config = dict(
    head_dim=64,
    positions='learned',
    qk_norm=False,
    attn_scale=0.125,
    extras=['capped logits'],
    init_std_o=0.0478,
)
Each number is 128 + 32 x the weight over its row's rms, rounded and kept within 0 to 255. Layers, rows and columns count from 0. Numbers have three digits each. The size before them is the row's rms in percent of the matrix's.

# up: layer 3 MLP up, 896x224, rms 0.0667, rows 185-188, columns 0-223
# down: layer 3 MLP down (transposed), 896x224, rms 0.0645, rows 185-188, columns 0-223
# gate: layer 3 MLP gate, 896x224, rms 0.0699, rows 186-189, columns 0-223
up185 102:153073136095068151114155113194131139179121124082099126126153125175176135201150133175137154119149184132131142155109131148115082100083133040178142120173099161157099132084117099114097076112106076122120115144075167136100101149143102137094139100097063140140179141122133142164135140117072127083155126173080094114128136139137088086163117108114136099176089073124183086059151153129157100082143156143134120154205133149149178147135145085142081086108151143099152165133121063203094146115115156103085176079138148093141126188157174153141113133134196089078155170144116090197121143067130126114125139122141111109146113149106149166117166162146184151096166179167114162158121192114129161107124
down185 105:125144092178178083206068128093108125138149113105169110078145114148125126113143135086123177127096132121107091126145159170149124089153110105135156103178130163137142184140149115123149143145151131173153194163151110088119095146133107068086168157087162233145196152145156189143184163139091169117108136125079123136112173114152161151155179137102113167131123137117150106124149191140086151126162110128187057122154097115219151165113110148098087107166126146185132147114088108154083141163114131121082091182145172157157149125086145155143099158150086138099154138119128122189109115124073149140083169170146062114116127099130134141098113195127164117137164127103164097147179084071136054147164
gate186 093:121127106107102110137088169140145087104147166093092134099145127179056084153080138085111156105126169143154116130086086170082110091154107171215095092142150170136124141120133113117217132143114173138106131120153166129111112157201113103082105110090133078040090140070179140126130147047175141121091144120084157078133106123167107156113115116127128084138127101155105160042109132169103198150110114130121137134129133151117078115102154190079138125121085109149048148177112166085113150088150151157132121125142140171107166073152143056087103104095169151110160106173155138096143101090117124154121116179142156081130134138148177080102128109186105072136089159186107127121117116136149169141134
up186 093:103125161148088190139114135071088156147131123150144160129086115109098099101171167145125111109137113128090120158126105099161182133120142099083167118129198117068127137159080113169088085194071102114119162102086107120211163075095110124126146177087129168247177125151080123079120150199095112097149098101157121083156140178172142138163087151112149165112144100107118154236151095124143058101156158156090108103165104169159164114158105074161144092131126122080177156139161126156135095098115128123135135119114116094098144154132149173131155091158104099143112108118093156122106083139133118104146131087117167141173110121153094142091146124086145119071140105096167095092112152193063139101113
down186 092:146156079184109172107091162138120100089097148071125104118099189139079080122111187108086151119087147111149074127089141123093156114113101152189089154124170071130132133145092124111132152192183140151125128105125166130158125158098112083125082099129118079130132090144105166092080066093150101121116147096123121075154123164109118151099126149132094133084172084162145143149095130087156167126116132107134119176198158203135073099108148140161170127112157138091139144157113097111092145120136137144131148132117149165086215112149123126099137118088169137128132137220123198116106104088125118171178154095116152103216164120143127099061154104065116074163080160175107108118189092179136163123184
gate187 095:144129130117174156147106141139132150194124125098139162129099161134128132127134071159178178124101107125151147158122124124156192108212056163204149086102107134117198091124141125124155100156131164137119151121162162158099112068103135180060116123149160142094095054062105092123110154136168189135199057081049098104114126128130124125104086197141161091111096163109146154170127123123095110172122137175095143142119154126105156130116136133110121115098119167163086131163186094147155146138157090122134132084063127086106129072129142107116142173136169155069109178159158128163158099174120062121084121073183108114195087164171125095111123146098151145173126145112114088102092132162149133148085
up187 106:124081158143124105142123140087137136076145085166110128082162152157166117149103130136081137121161163106125121070063148124179072113108198098063043177158147216134124155151081156151145096152134107147106150123126144104182156134148104062076106134119142120099098185141145106132168130149137085132067141155132138089117136159137143139105154077170138064185127133130083107123120112161184158144132158172101130120123103120157129119167112103127222201127100095109140096107125170115091136164084093069117125119170122212146144108128124130119071157159129156107184086103182106124099119109147172131115143114142157066047148084106149140098104138177071156111113150145121092118190086161105104119127
down187 102:130136141118158098124105126123137133168103099147158109123117172101149153130109144161150203138100134119101142142145186090147146125177069158131094078096110158150207117089121129112157101148097110149122151095118172183092138109124119151040062121107160088126064098077096135151177135083200133080154106103038128066081145139183134129133085165156128127110100157164134143195149151159133095164135121175086165139124103102091122092106108175148078107119122138171118097111176058161093142150183084108125114115078114108102141078117132147085142129144133158033103123121177141148118085105134087127118179073148136129155116125176156114103158145128128177190136124112154107060115136152106147173053
gate188 097:174128126197203067146120100097125115126124156174100129072102101129153123070121141125129145085123163133155119208127170111149193146084106186139091134188200150174150135147122079119147131168090143174119128129099148167139125153146147150124126140092087141153122143101099099154150181148132118087133134119110068093104110145163137191129108176120174131081134117098031148148110055126198106120154087097085202183174155130105069100175144058110144140094090116133064198154146145141065160167083143105133131122105144148091112135119135097170166099154154197107131074090190129124132095159117137140152155118130118110145120135136136106124140097138079130116078153107126099097094099137156140176125
up188 107:186137133178165125116099095114135156065110144147099097091154115076121111110156118111131139145089129154156112146177188140147153140063136182088141163131165140132099131120138059155116134105173124170163132142140086175085073210143155148108150139176132133150127131104129163156118205115182159080154139178145164155121118107084123117045116184132100116079152144089059191142095019140235121176100109132125179150131166122093111127173107065119133158175129125131082130099124087163093168138119152117120063135144175114150116183128141109148167102087098191194121070086144159135142114138127113155138122126152122161127110129114116123180153108088144124141113150123103123110142110135184120128165
down188 105:135111104124103076110112191089161135161117179110141091151143138143137090172137133155162116173147100142087129072175111188124096127146160114158122146054074140059085154078109159139089080121131140105148114106182103034082093112131120140139123130172168140154112154147201149103099107123084134155114136142151211151180058113093126095130134137149130141163164128140188113047108133168090141174095116141135060082097116121170161139156108146165108096138183123086176128128157127082185094092132120123100165111166153148149133102141132147107153227097084123148147177143097154139153168150126148152109076108143129143124123109072125114125119160172184114157172135116114137159159156123056158067123
gate189 104:142069121094128108139154141126157133164131135092119100118157111069115103120151118072139078151122146110171138162151120110167059158121094192096167158112150105093157137147137131181103166102133123112101113116147166132150114090112095202180151127138149076094135143219173144095095138098108104088134142132183156089117159131120134131152139135111105111111176125141100137126128134147177094129082069062137051066183124139106163158120122140150045174119131155141125137132108154071166118114117097144147146111072144196132109162130128120145127092052164145135146073056119155137145151110111221112102174190124058143078164138060088074153143152115110095128176092125105100142176116137130156130063